config.yaml
head_dim: 64
d_mlp: 1280
activation: "tanh_gelu"
norm: "layernorm"
norm_eps: 1e-06
attn_scale: 0.125
bias: "all"
parallel_block: false
init: "normal"
init_std_qkv: 0.0217
init_std_up: 0.031
init_std_down: 0.031
decay_fraction: 1.0
decay_shape: "cos"
doc_mask: false
Each number is 200 + 40 x the weight over the matrix's rms, rounded and kept within 0 to 999. Layers, rows and columns count from 0.

# layer 2 attention output (transposed), 960x640, rms 0.0269, rows 733-767, columns 200-239
164,217,202,153,211,165,213,253,215,181,194,160,237,144,180,186,206,230,198,199,208,193,209,185,234,212,218,183,167,185,181,241,190,200,126,217,219,223,158,260
228,268,198,202,222,242,225,236,129,205,208,187,223,210,216,183,178,196,174,208,144,137,295,132,195,108,131,289,217,238,198,203,227,198,189,180,155,239,233,223
273,239,245,247,235,233,220,178,242,155,224,163,215,204,208,200,207,240,141,219,205,216,230,183,168,211,129,217,208,250,205,188,245,235,244,196,173,202,222,166
213,200,251,258,199,186,207,148,220,163,177,174,164,257,148,150,177,182,177,181,221,194,215,217,239,118,236,186,186,221,181,153,159,181,169,186,225,123,170,177
172,153,183,202,213,175,185,223,294,269,186,138,244,186,211,241,188,201,205,240,222,175,219,215,208,231,159,173,160,235,161,238,209,121,178,172,242,174,197,156
240,240,151,182,190,239,187,195,215,195,175,207,169,206,134,208,168,182,174,179,208,138,228,180,170,186,200,206,142,196,245,185,156,188,231,198,211,237,188,163
246,209,157,148,179,210,197,223,158,195,227,232,208,240,199,210,184,205,194,121,131,270,212,235,181,229,208,183,186,194,242,185,227,199,277,163,183,144,141,184
189,243,152,196,186,299,194,241,270,163,182,178,181,204,216,245,263,239,208,206,165,184,176,187,149,212,259,229,167,270,248,172,129,231,160,250,245,213,249,201
229,240,261,211,235,231,169,186,221,277,162,233,224,116,203,213,174,213,180,234,211,174,223,246,233,141,177,229,235,210,161,228,181,177,183,197,246,216,231,168
223,235,177,151,204,164,205,118,184,159,286,179,276,202,210,245,194,198,245,200,207,184,187,162,226,266,185,196,202,81,205,196,212,255,215,215,187,217,209,148
333,183,188,185,195,176,219,130,134,202,261,171,269,219,139,204,245,206,171,189,196,169,175,202,176,142,199,240,222,195,186,171,251,161,201,220,106,244,193,198
188,183,165,216,177,215,243,192,213,154,221,169,172,241,138,212,194,245,201,231,209,222,225,268,204,149,174,164,200,249,217,221,286,193,172,201,175,154,162,174
233,208,195,195,148,208,236,223,272,243,152,168,169,204,235,253,232,190,220,195,172,241,209,231,227,175,226,200,212,119,222,264,130,201,192,192,220,191,218,209
211,245,161,186,207,201,204,205,232,185,210,170,203,180,231,217,154,234,221,199,230,177,176,193,258,239,226,149,208,223,182,175,189,220,194,191,211,197,233,206
179,192,168,130,260,158,208,178,199,157,187,231,174,126,216,153,237,197,235,189,296,194,194,204,175,228,231,189,164,198,148,250,186,233,238,181,259,228,215,177
285,206,152,276,201,196,155,208,214,275,219,208,235,186,229,159,203,235,106,169,210,215,204,230,211,246,169,169,168,189,208,234,251,169,104,170,115,192,211,226
183,218,137,210,186,129,270,211,141,167,198,147,163,258,113,206,197,158,132,173,148,197,248,170,208,174,185,218,231,198,243,214,211,212,209,214,138,162,186,201
243,218,110,190,186,239,158,241,180,175,231,275,223,206,202,212,187,249,165,181,195,163,178,201,155,188,202,220,224,183,131,193,187,183,208,215,217,233,183,199
243,205,136,200,195,261,177,231,203,261,140,165,247,269,195,245,172,141,203,187,217,215,291,222,130,288,238,177,178,241,191,188,242,211,213,131,204,227,212,147
260,200,257,143,218,176,72,252,197,164,233,217,157,249,198,240,122,151,134,205,200,210,210,197,163,240,200,193,193,179,184,148,290,219,183,211,147,163,117,184
190,162,183,179,196,233,226,229,228,195,151,208,232,201,140,186,225,172,135,187,191,196,229,218,226,236,180,205,194,280,181,219,239,202,207,269,93,188,150,248
174,203,198,229,144,246,204,255,250,153,233,264,220,206,233,245,235,153,207,254,206,230,216,130,191,205,172,279,162,252,181,192,197,190,194,239,160,279,216,207
304,174,300,224,164,186,157,226,146,217,189,288,192,196,214,187,175,179,197,165,245,243,148,206,227,231,241,142,169,203,171,200,143,223,196,190,228,237,218,161
194,165,216,272,268,131,182,186,199,176,214,174,179,220,236,217,237,174,151,211,241,186,185,222,220,144,143,200,289,154,277,166,140,211,175,201,230,222,230,244
177,165,207,238,168,252,161,246,178,188,251,238,250,197,176,177,139,186,193,313,191,138,203,194,139,217,188,303,191,167,208,229,143,215,145,185,245,171,158,216
128,204,158,165,169,226,166,229,222,179,182,204,263,243,196,166,186,150,246,139,175,215,177,188,196,251,209,158,171,129,186,216,213,200,199,230,209,202,145,193
165,180,199,226,187,236,215,203,155,201,148,227,152,140,236,238,214,168,244,196,212,213,188,196,146,162,196,241,241,213,239,177,185,191,206,244,213,159,269,141
229,200,190,206,196,204,247,210,162,288,246,221,170,233,235,174,202,137,178,158,179,204,198,213,238,231,175,199,240,210,249,217,124,124,195,240,208,204,259,194
209,177,222,294,174,203,208,223,162,216,184,213,194,213,223,225,257,199,171,207,168,207,162,148,270,139,220,226,286,148,224,227,204,212,216,188,179,186,262,241
234,220,129,200,271,211,210,263,215,201,222,242,201,153,211,205,204,154,203,207,163,195,194,182,219,190,235,212,240,169,192,257,196,197,201,201,185,196,191,220
127,215,244,274,103,244,203,280,144,188,178,210,206,221,193,164,274,132,198,170,201,205,185,112,132,191,224,116,215,178,251,221,136,219,196,171,146,189,194,242
229,191,220,177,257,150,192,174,151,252,193,182,146,189,178,203,196,226,194,120,179,248,200,163,181,253,254,195,272,208,195,209,239,274,162,219,234,190,92,271
207,285,207,230,189,179,181,179,162,242,284,290,270,278,159,164,142,249,254,295,211,219,153,240,237,131,143,173,199,192,223,206,257,175,185,124,223,250,181,201
216,171,137,216,171,140,235,162,258,245,170,149,208,194,292,216,183,154,163,225,260,218,230,167,210,191,197,182,211,196,237,176,200,189,211,150,190,217,230,105
229,234,169,150,160,241,172,179,229,251,169,212,242,181,165,158,186,175,147,219,221,181,246,255,171,169,183,202,227,225,207,158,223,209,241,128,191,183,188,185
# layer 2 attention value, 960x640, rms 0.0217, rows 734-767, columns 200-239
162,196,161,196,135,215,180,107,259,210,235,148,168,156,153,159,220,228,170,228,297,239,186,236,180,178,178,127,211,208,227,203,273,193,173,215,225,147,182,220
220,157,199,173,229,163,193,229,241,223,227,246,168,168,136,254,179,212,247,173,217,181,189,146,202,211,211,221,203,187,167,239,170,193,193,224,185,220,118,228
158,245,192,205,176,254,187,250,175,223,209,245,232,182,259,273,290,201,203,199,252,181,176,264,147,272,153,213,199,174,271,212,246,228,189,222,178,217,229,162
230,227,209,192,175,214,249,227,152,208,213,237,212,236,275,136,179,131,178,130,163,219,203,194,174,188,177,232,166,214,180,145,212,225,197,175,139,221,175,209
197,205,218,184,142,217,166,227,185,171,261,213,206,91,236,251,193,173,236,246,175,199,162,196,254,257,267,179,177,202,164,188,207,181,152,279,188,189,178,240
202,173,242,191,205,224,164,179,230,167,106,229,179,203,227,200,159,202,199,208,258,169,197,213,210,219,200,201,203,193,235,267,211,218,199,227,180,313,190,241
212,179,266,223,201,195,188,231,184,236,221,157,159,205,196,130,175,120,143,223,248,224,236,196,227,284,122,201,209,198,183,219,237,193,220,239,262,191,143,214
150,187,215,228,150,150,205,224,231,155,265,176,184,216,162,183,185,213,168,165,168,184,171,209,169,221,225,211,189,188,218,223,198,200,159,191,214,163,187,244
224,201,227,245,184,258,206,214,168,217,189,188,183,186,201,197,222,190,224,216,163,191,175,226,220,145,205,149,216,223,246,196,188,219,213,176,206,191,212,177
144,214,176,201,210,176,235,269,163,191,156,236,153,161,210,228,201,196,227,258,239,249,188,205,232,157,190,137,214,225,238,167,193,257,154,225,293,205,235,134
210,187,220,269,194,213,188,174,170,194,167,233,267,140,165,194,156,140,201,233,236,219,177,197,161,167,191,159,159,147,105,236,178,210,208,173,203,193,189,171
166,221,242,220,209,157,194,165,159,150,209,192,177,180,230,197,181,210,225,252,203,193,251,242,171,202,154,229,160,231,193,186,212,170,193,218,199,190,194,157
151,230,201,255,248,177,194,182,161,216,181,119,179,232,211,183,216,188,220,266,183,237,182,249,199,208,224,260,164,201,231,216,212,216,208,186,142,185,234,228
203,221,206,230,141,212,227,213,236,211,204,165,228,249,159,224,208,123,206,198,192,200,181,142,269,203,274,255,177,220,249,176,172,172,212,218,211,175,193,240
116,193,252,212,203,214,152,200,173,173,190,166,196,239,217,218,224,197,196,151,205,215,219,145,220,189,240,248,210,228,239,214,204,203,212,226,250,261,186,185
278,193,205,198,278,334,167,146,228,180,239,180,142,157,198,202,216,242,186,216,201,246,190,177,181,246,212,188,169,229,211,246,274,189,197,194,222,274,194,166
209,216,320,192,207,202,222,169,248,264,159,174,257,231,143,239,230,232,206,263,254,208,243,162,213,192,170,216,296,246,237,220,244,210,181,203,241,170,177,221
180,173,255,176,215,194,244,140,272,240,230,198,185,223,185,180,170,237,129,201,209,211,140,160,170,175,129,201,193,190,214,191,199,154,188,233,225,218,139,207
192,190,137,229,178,159,237,180,189,232,163,205,277,189,193,173,185,223,259,203,203,200,213,207,247,185,246,210,144,230,186,223,212,140,163,172,206,184,201,243
215,214,279,203,163,158,217,178,220,192,225,159,227,232,204,259,195,223,169,194,208,240,209,172,117,153,154,209,205,163,178,168,201,238,178,185,323,245,205,186
280,160,289,168,197,200,217,172,150,236,149,185,181,107,118,162,178,246,208,138,190,150,213,234,171,194,218,132,264,150,243,165,251,183,189,202,194,169,151,222
202,162,168,213,242,238,197,193,255,146,201,217,154,221,182,211,171,154,180,214,174,225,251,213,138,177,119,251,160,200,188,155,202,168,128,205,251,146,152,237
199,230,214,129,154,190,267,236,173,249,199,213,156,233,259,169,226,260,203,181,166,228,222,145,173,238,253,168,153,274,197,213,211,236,192,177,180,177,230,195
196,239,196,197,292,244,163,156,233,140,235,146,180,160,170,264,240,169,210,131,243,232,221,209,232,163,282,179,245,253,211,128,236,124,274,219,183,272,238,200
196,264,213,237,144,160,172,203,180,242,207,232,131,204,208,202,210,272,185,154,210,154,201,220,221,191,182,223,238,224,239,217,210,175,225,253,209,190,225,222
190,211,229,226,178,119,256,203,199,211,245,195,259,171,215,144,245,186,166,154,183,145,160,120,237,193,226,145,210,217,148,196,173,274,192,210,121,263,155,205
193,243,196,195,233,222,187,229,214,173,87,191,216,185,230,223,150,260,169,205,198,236,187,236,199,200,173,225,150,199,149,201,220,249,199,276,188,194,138,267
183,193,173,124,251,168,167,164,183,111,207,182,146,148,231,136,178,202,186,160,198,228,248,240,148,208,197,156,117,187,223,151,227,137,191,172,196,254,245,145
210,245,220,199,169,225,232,145,186,175,154,176,206,234,214,151,183,232,209,222,161,166,217,203,247,194,192,265,146,227,235,194,227,195,288,224,218,205,215,146
244,165,219,156,208,127,203,174,202,196,174,187,171,242,245,224,142,223,183,184,172,247,213,220,284,249,196,254,245,223,108,152,234,141,222,181,258,214,270,170
166,166,215,167,194,222,230,245,181,146,191,227,255,247,239,206,200,157,219,244,215,205,224,243,173,177,193,189,189,207,228,200,177,253,203,209,168,161,267,104
246,146,142,185,164,149,224,181,232,217,102,225,221,166,232,207,207,214,125,111,189,212,197,210,219,246,220,196,198,227,188,214,165,195,211,239,171,218,184,163
219,267,169,200,200,211,186,228,160,219,239,237,237,203,140,226,242,265,211,126,120,199,217,225,197,201,242,215,174,211,121,215,171,219,213,248,215,218,173,230
163,135,250,261,188,209,234,190,132,251,155,210,170,231,232,248,210,197,221,133,178,196,195,160,221,237,224,271,211,184,196,168,124,169,209,259,197,229,211,217
# layer 2 attention query, 960x640, rms 0.0217, rows 768-819, columns 200-239
163,238,164,204,159,204,267,220,207,222,234,226,131,147,221,175,169,138,256,209,224,211,173,143,75,210,224,226,208,263,201,192,221,121,147,222,164,183,167,192
185,218,205,161,188,227,215,177,231,187,163,255,206,184,146,237,262,155,210,187,202,177,240,216,207,261,247,149,219,129,139,184,214,231,206,186,241,230,300,172
188,181,222,203,197,129,116,160,264,123,158,239,145,201,259,201,243,279,253,235,219,257,215,311,184,252,164,206,195,208,224,105,260,195,174,220,165,149,121,221
176,209,203,198,204,225,216,246,169,204,203,207,243,138,240,242,204,226,176,249,225,213,178,176,209,128,293,132,151,258,295,194,202,143,233,204,232,178,188,208
231,183,171,202,237,244,178,210,178,189,250,175,211,231,210,158,208,175,263,220,201,130,150,188,285,161,287,174,297,159,238,137,164,239,211,197,251,179,211,239
238,187,203,211,188,162,193,218,116,187,136,205,152,182,196,248,230,289,152,241,261,81,195,152,237,168,221,141,214,175,184,181,134,84,229,172,143,162,215,221
239,129,168,233,208,154,237,184,211,192,161,241,208,188,204,231,198,187,226,222,270,213,189,237,214,171,211,281,181,197,235,179,229,167,207,210,193,176,247,234
185,189,193,230,204,206,229,176,169,172,235,196,153,198,134,287,236,143,221,149,164,146,209,200,227,184,216,152,177,177,266,272,270,191,156,193,155,181,246,176
283,156,170,213,170,138,180,224,226,213,230,147,187,175,259,193,220,165,201,151,234,159,215,204,170,204,197,198,212,174,160,234,214,160,183,128,227,161,251,237
206,194,221,196,287,183,139,192,196,148,169,188,223,149,177,258,129,223,169,184,253,213,248,166,220,196,189,107,214,232,224,232,216,287,256,230,179,228,203,216
168,165,267,163,174,208,276,164,179,172,132,164,144,172,165,172,187,224,225,208,229,237,205,197,219,222,232,195,68,236,182,210,133,172,191,215,189,178,210,160
218,199,173,198,219,183,156,212,226,190,259,218,180,186,181,181,157,198,193,183,208,270,229,222,144,174,209,162,187,163,243,206,219,279,233,249,220,219,194,152
204,158,203,160,193,253,228,157,208,198,266,188,157,150,187,208,147,188,213,195,263,139,227,231,239,201,252,250,210,240,221,128,112,211,201,265,226,259,219,168
187,197,226,130,186,196,238,166,274,111,183,178,163,301,159,149,239,207,186,206,166,138,224,250,209,136,217,202,239,244,151,207,117,214,193,200,200,245,203,261
219,127,297,157,154,211,209,222,215,205,232,200,153,172,260,204,258,266,224,214,274,163,181,268,276,202,206,187,182,206,208,175,182,197,242,212,216,188,184,181
187,161,192,183,226,167,162,160,202,222,151,264,240,182,148,213,224,221,129,214,142,210,274,166,220,128,189,258,222,119,245,228,215,200,228,157,265,239,215,224
218,210,193,228,158,287,148,197,170,150,241,220,176,187,221,167,195,195,212,162,231,161,179,125,229,237,272,290,171,190,211,225,274,183,165,151,215,259,170,224
199,180,188,205,207,222,177,154,177,214,162,194,170,207,241,157,240,254,173,232,193,276,186,211,201,157,212,255,183,228,134,195,271,145,282,188,175,184,221,233
267,174,206,222,174,130,146,111,152,177,216,242,219,231,214,243,203,163,233,205,200,143,195,187,281,137,239,180,174,137,147,262,179,181,206,174,251,208,209,109
175,239,111,167,244,127,162,187,222,109,211,157,208,261,204,160,218,254,223,257,246,218,250,194,163,206,226,242,200,214,143,195,226,223,210,243,186,214,190,158
148,201,219,131,163,144,212,225,140,152,193,177,187,241,269,201,212,188,161,241,170,188,189,288,192,194,134,212,186,235,242,176,126,259,176,190,163,228,180,179
139,191,164,304,224,233,186,226,207,238,207,199,194,223,148,183,179,246,233,232,282,162,200,260,252,265,162,165,242,147,238,166,246,178,193,203,148,167,265,210
177,216,192,193,157,213,311,199,186,244,214,223,104,193,179,133,216,212,191,222,191,173,178,172,241,223,218,193,229,236,187,186,125,203,246,169,165,256,247,199
257,246,193,241,266,192,246,216,177,200,204,204,190,245,196,250,232,238,242,204,186,208,257,187,151,169,115,227,173,210,201,263,223,255,244,214,175,197,96,190
228,201,136,181,270,205,141,128,246,182,260,172,192,224,192,156,186,221,189,242,204,227,178,188,220,181,226,187,184,213,203,190,176,210,115,155,225,151,176,277
205,222,213,256,126,177,160,160,227,201,220,191,181,207,209,204,188,194,288,269,196,229,197,199,266,184,175,208,214,137,198,177,183,217,175,121,198,120,255,265
238,227,201,221,160,223,229,192,203,240,272,211,246,231,237,242,168,265,221,200,141,257,217,219,182,247,212,189,230,235,226,237,214,200,303,205,186,185,199,225
204,181,195,257,193,150,215,231,234,282,231,224,220,202,195,255,240,217,219,258,195,150,166,209,193,165,230,222,190,211,191,142,212,232,143,254,203,223,165,151
156,180,214,154,108,191,181,273,213,182,156,112,209,180,254,120,189,228,171,198,149,253,207,186,129,197,142,147,216,228,162,187,197,220,160,304,207,93,298,201
200,209,246,257,229,189,261,123,188,233,263,233,174,212,209,209,235,190,226,203,190,239,199,197,256,192,195,179,197,206,200,189,200,194,190,171,234,194,228,194
190,185,143,137,155,201,199,212,191,159,241,209,291,231,220,226,254,206,179,281,205,142,224,250,270,212,157,268,269,220,136,196,174,181,181,245,187,191,100,186
240,194,213,184,213,223,180,237,166,275,174,240,208,193,173,172,179,193,102,272,186,196,214,192,182,213,228,186,196,243,160,142,176,236,250,188,160,171,200,181
259,188,209,190,137,148,222,204,148,67,132,233,161,238,161,217,210,301,195,205,177,195,232,170,288,202,219,174,221,149,217,236,187,191,149,177,232,172,195,185
269,188,152,152,148,205,212,144,202,174,213,198,204,108,123,191,190,209,150,229,187,164,240,211,163,199,220,176,144,250,216,200,207,177,138,247,235,280,198,271
146,164,202,223,183,226,149,198,187,192,176,197,140,265,255,187,166,139,206,218,170,205,219,255,181,194,260,187,142,280,172,238,212,240,173,230,213,262,263,165
232,199,215,167,157,181,154,208,168,196,144,223,160,183,211,207,216,156,207,205,141,132,251,183,179,213,247,195,217,214,236,198,225,182,215,193,136,182,152,200
165,211,250,190,120,300,168,264,182,224,173,193,162,211,164,184,170,198,219,249,224,120,174,168,175,246,216,120,190,163,241,200,254,225,140,110,149,230,180,231
203,230,219,189,153,205,119,234,232,181,176,236,289,150,226,208,251,163,200,245,262,154,180,200,148,206,146,219,245,201,220,224,169,245,156,195,247,277,270,192
207,237,221,231,174,205,223,224,215,218,211,215,195,145,190,263,249,198,204,232,294,208,255,174,172,137,171,199,112,237,225,172,260,213,201,168,195,261,193,171
251,237,248,164,217,214,260,217,276,260,171,188,151,239,210,209,207,195,200,259,165,251,206,141,227,208,174,209,202,143,207,260,186,192,238,150,192,236,235,166
197,198,234,214,203,207,124,196,202,288,183,301,216,252,166,186,263,193,242,126,156,219,242,214,99,194,201,146,247,158,177,159,190,189,244,199,159,218,157,241
240,162,217,183,170,176,206,225,157,200,233,205,93,182,237,260,165,214,182,101,196,147,276,154,228,218,163,126,198,233,178,223,240,175,202,241,125,187,239,191
227,204,237,159,279,181,266,213,192,262,229,206,214,261,111,135,181,237,121,107,227,241,244,204,118,228,164,250,239,164,222,219,209,172,227,234,200,146,218,265
255,167,218,131,296,197,200,201,121,234,170,193,216,154,203,227,173,211,139,163,172,215,150,246,171,179,229,216,207,179,266,208,191,142,228,218,160,234,189,167
307,265,162,205,191,216,141,212,164,233,216,194,222,164,235,261,196,217,168,223,194,196,183,135,208,228,271,183,205,192,281,154,198,204,205,212,254,180,240,226
200,237,248,147,160,187,272,250,148,218,272,179,245,191,137,201,200,111,198,166,136,265,182,214,201,204,172,135,148,211,215,176,215,222,186,166,275,134,232,184
208,228,160,239,206,217,184,200,123,217,178,229,220,148,217,174,210,232,196,272,146,223,210,154,166,198,225,214,237,181,231,188,193,136,230,85,216,149,171,299
155,266,163,240,270,187,191,206,163,236,137,178,223,239,135,185,217,190,137,216,171,209,164,150,190,168,208,220,205,186,231,253,241,186,216,120,173,145,223,156
171,305,185,216,274,143,275,230,228,156,142,159,201,172,246,185,248,213,219,174,259,204,186,172,212,235,155,212,198,173,226,244,185,214,143,202,166,273,194,187
197,181,202,178,144,141,200,189,206,269,108,170,229,216,217,183,185,173,253,219,254,208,181,205,220,211,204,218,249,248,146,109,180,181,195,232,162,227,213,153
179,223,225,189,232,197,182,221,277,172,104,242,166,173,266,202,216,149,193,225,182,225,173,175,223,111,225,170,210,190,145,191,150,155,254,111,195,236,168,113
228,214,201,211,221,141,177,158,194,213,288,190,178,223,272,137,190,221,172,151,232,187,201,202,213,226,190,191,150,138,218,275,182,206,154,256,213,291,194,198
# layer 2 attention key, 960x640, rms 0.0217, rows 768-819, columns 200-239
208,108,232,143,163,208,170,178,185,213,130,201,200,287,137,204,213,240,205,208,191,218,201,225,275,135,238,239,212,129,178,137,204,228,225,179,137,169,193,145
228,250,159,199,166,146,172,194,188,147,230,247,215,206,184,261,177,166,197,238,176,133,200,201,220,202,243,198,240,173,185,256,154,218,234,214,255,235,171,206
187,183,211,218,214,229,178,230,251,181,167,216,188,228,208,178,260,185,272,173,185,287,241,181,178,158,186,182,181,174,206,205,179,214,255,211,194,252,161,196
206,243,138,168,185,149,208,203,236,206,169,233,252,222,216,196,201,169,202,201,228,171,179,227,235,198,179,191,116,192,141,189,176,114,250,173,234,192,156,239
183,183,247,200,214,155,243,248,221,235,196,224,205,193,195,197,219,249,223,238,159,194,170,202,256,197,191,211,154,202,185,194,183,163,168,187,183,240,224,240
172,191,202,155,213,213,221,235,215,275,185,209,263,200,90,168,183,219,215,184,211,182,202,217,206,224,179,157,278,194,181,236,229,269,213,146,237,261,247,235
186,185,213,168,237,137,177,250,139,184,159,263,204,207,199,226,200,211,210,208,192,215,263,181,130,202,196,202,251,200,178,225,161,235,186,207,181,208,178,201
206,223,221,252,205,198,176,228,136,123,165,146,202,192,235,217,159,260,228,189,156,187,245,149,253,212,178,232,215,215,185,152,220,150,193,185,181,209,104,252
148,242,226,201,162,165,222,156,244,143,174,215,215,186,166,180,161,200,226,146,183,159,277,232,183,194,158,226,162,196,218,230,183,190,142,247,211,222,169,190
184,209,209,165,212,162,252,246,214,221,158,171,238,189,244,218,163,192,144,190,240,214,207,207,199,216,181,222,199,193,213,192,179,201,154,188,166,130,171,171
183,210,183,187,259,142,96,196,221,206,237,267,233,236,184,220,203,194,212,235,243,172,199,269,177,175,198,230,181,211,213,180,272,247,202,283,273,176,213,253
197,191,218,220,182,195,266,191,210,223,195,195,176,178,219,228,152,179,140,199,216,244,199,150,175,276,170,197,188,207,247,141,216,184,212,128,180,191,190,189
221,171,216,248,204,180,185,250,241,191,138,101,197,265,205,197,200,285,184,217,142,275,207,130,203,255,199,220,221,226,227,170,218,200,180,147,193,183,147,189
187,204,204,223,189,158,212,183,185,251,231,142,209,148,173,167,184,229,193,167,219,174,195,143,262,218,209,157,176,174,214,241,203,203,244,245,222,217,174,221
183,211,191,214,147,198,166,241,190,255,202,267,219,247,182,200,141,188,256,95,151,154,113,212,182,201,240,173,199,298,215,195,179,107,205,210,207,216,243,155
156,216,227,236,124,179,194,246,187,209,234,235,157,163,247,145,211,192,247,206,204,201,236,230,160,157,234,254,231,188,156,161,181,237,210,231,180,198,261,162
151,184,236,224,179,192,170,226,211,209,188,194,191,218,188,195,203,156,113,247,170,214,242,171,220,91,120,279,195,188,224,152,195,182,206,189,162,209,200,183
252,183,194,218,174,227,179,228,223,287,128,186,162,247,176,244,199,276,192,124,128,199,189,177,210,169,237,179,236,198,275,240,188,208,180,161,227,207,191,197
208,186,161,172,171,220,234,167,178,258,179,154,211,160,176,172,252,210,171,214,196,251,231,244,219,255,230,184,174,153,203,167,234,224,211,250,195,229,198,272
194,192,206,125,209,171,205,213,170,202,176,221,218,177,238,263,174,179,241,250,219,198,136,229,182,179,249,225,181,195,210,204,200,183,263,245,250,264,242,186
191,228,200,177,191,269,221,175,229,172,180,134,215,155,186,204,168,208,185,182,222,163,210,222,248,161,243,178,245,246,189,218,235,164,311,266,240,283,178,177
280,272,147,142,223,180,198,232,174,158,237,175,249,192,238,199,210,177,171,198,175,173,213,194,219,177,246,265,242,116,221,196,227,244,181,252,234,178,202,184
178,217,209,130,184,208,162,265,208,201,197,155,216,230,160,250,163,205,146,183,242,170,112,219,259,160,190,174,202,148,184,188,220,128,173,166,213,208,213,200
206,106,168,116,131,223,237,172,264,135,232,185,214,192,89,163,222,180,220,157,207,181,175,186,213,192,234,241,168,147,210,194,169,189,219,217,260,143,244,265
195,270,209,190,209,232,221,196,255,151,212,169,170,217,167,248,176,131,231,188,204,178,262,144,151,235,168,258,231,201,139,189,207,224,204,240,257,269,185,242
178,133,195,145,194,250,180,174,195,140,191,260,192,174,190,248,200,167,192,175,292,204,249,228,144,201,195,197,226,258,221,178,140,236,208,229,241,217,169,179
200,183,259,179,200,211,194,260,183,198,222,159,181,200,228,147,192,187,200,162,219,232,224,254,179,255,251,188,176,194,205,145,200,176,171,221,134,266,205,213
213,217,225,141,227,244,180,131,178,207,183,213,209,177,161,219,239,200,145,173,199,287,198,180,259,169,250,245,179,220,208,255,206,139,211,246,142,161,201,184
244,71,228,163,182,170,247,153,198,258,193,268,158,195,218,228,209,230,204,254,193,193,206,192,189,234,179,227,154,207,253,245,208,187,250,234,131,205,197,192
206,203,168,181,247,217,112,209,153,206,161,210,202,213,241,230,154,184,206,173,275,219,186,181,229,219,170,225,150,210,115,137,228,197,186,285,209,221,159,134
204,170,135,147,194,160,175,203,266,190,118,185,144,217,189,201,177,170,147,162,239,132,165,240,169,246,226,198,221,200,262,198,206,224,178,208,213,187,224,194
172,157,237,246,162,190,214,210,200,222,172,169,159,228,161,270,230,213,233,112,224,179,250,122,143,212,238,147,232,200,233,187,271,217,128,143,154,217,163,246
186,232,204,181,181,206,215,203,150,203,279,215,222,172,186,93,117,154,212,167,278,167,221,231,183,192,231,198,236,220,210,136,216,227,189,202,208,199,92,209
188,154,162,217,196,185,207,236,150,250,160,188,201,244,228,175,187,146,227,140,233,184,174,212,232,210,238,223,209,214,211,279,174,159,300,187,212,187,256,259
175,208,198,231,198,202,201,191,241,206,164,214,149,235,197,272,173,154,250,208,198,189,171,129,175,215,175,214,266,216,224,218,195,237,237,228,164,239,183,199
109,233,231,212,254,188,161,190,152,171,220,209,231,187,232,201,192,246,168,194,223,213,175,239,243,192,186,149,164,149,245,200,208,176,237,164,257,184,158,232
196,158,156,245,259,208,229,133,229,180,196,182,239,195,255,189,199,118,171,183,236,142,279,226,284,213,194,231,250,172,276,218,95,178,226,149,246,223,197,200
192,208,193,236,187,202,230,166,145,169,159,207,267,182,285,201,181,230,225,236,210,176,176,199,163,160,198,135,212,167,120,253,209,203,204,262,214,160,95,155
182,167,220,229,232,232,205,254,219,141,171,179,99,176,189,129,266,205,173,217,202,188,212,170,131,157,200,177,279,229,196,141,202,137,133,205,155,205,156,204
192,185,111,241,193,239,235,204,141,218,208,207,188,181,163,167,235,167,212,168,148,200,188,231,187,221,213,170,245,181,181,119,170,225,176,221,214,242,194,178
196,165,212,179,178,144,253,219,212,143,199,231,201,173,257,186,212,203,240,190,215,266,123,116,184,239,214,208,184,140,214,168,238,157,192,259,185,164,222,240
114,138,205,201,152,209,173,163,116,241,191,176,220,250,198,227,137,244,275,232,244,105,244,191,293,144,195,155,192,187,263,177,262,227,211,195,187,192,176,213
263,206,263,221,98,168,179,109,170,204,292,173,119,232,191,215,207,241,154,271,128,209,179,250,144,152,199,256,125,216,172,210,252,211,159,252,223,187,216,155
209,243,198,231,108,253,215,269,245,213,155,205,151,249,193,209,221,240,213,156,167,170,213,124,195,213,223,230,177,214,189,194,204,211,161,125,225,248,238,199
169,220,174,140,190,159,225,225,201,154,144,211,184,253,214,118,228,216,164,203,245,226,184,275,162,182,151,190,244,141,123,232,197,223,231,212,173,244,154,162
231,181,163,223,196,196,211,203,134,137,212,225,160,207,187,177,267,196,211,222,198,172,142,158,212,187,153,189,218,183,239,231,181,212,240,210,156,151,187,239
212,170,251,186,179,270,242,156,233,242,160,240,138,219,184,159,286,138,208,120,143,238,163,226,173,226,235,219,157,183,248,175,186,287,217,211,245,161,191,178
222,224,103,242,197,188,247,209,240,164,162,220,186,212,205,140,105,225,297,154,102,154,202,221,246,230,216,232,241,198,165,235,181,234,173,235,216,165,192,283
216,172,189,182,204,205,295,260,208,209,219,156,329,219,259,158,192,172,223,217,161,197,209,220,189,245,169,300,208,160,211,195,212,172,217,258,172,228,196,142
189,167,238,171,225,236,244,212,203,183,231,170,144,122,165,194,142,164,167,193,196,204,213,202,178,221,198,228,135,165,204,236,242,193,214,171,133,248,192,209
161,200,207,212,164,109,198,160,176,261,231,171,145,201,234,169,177,132,207,161,219,185,207,272,217,149,222,145,180,184,233,237,202,203,208,214,222,192,151,273
173,244,123,217,193,207,243,162,213,182,184,248,156,235,115,253,220,240,249,181,174,224,124,132,247,191,189,201,215,161,200,148,249,201,205,217,193,129,289,163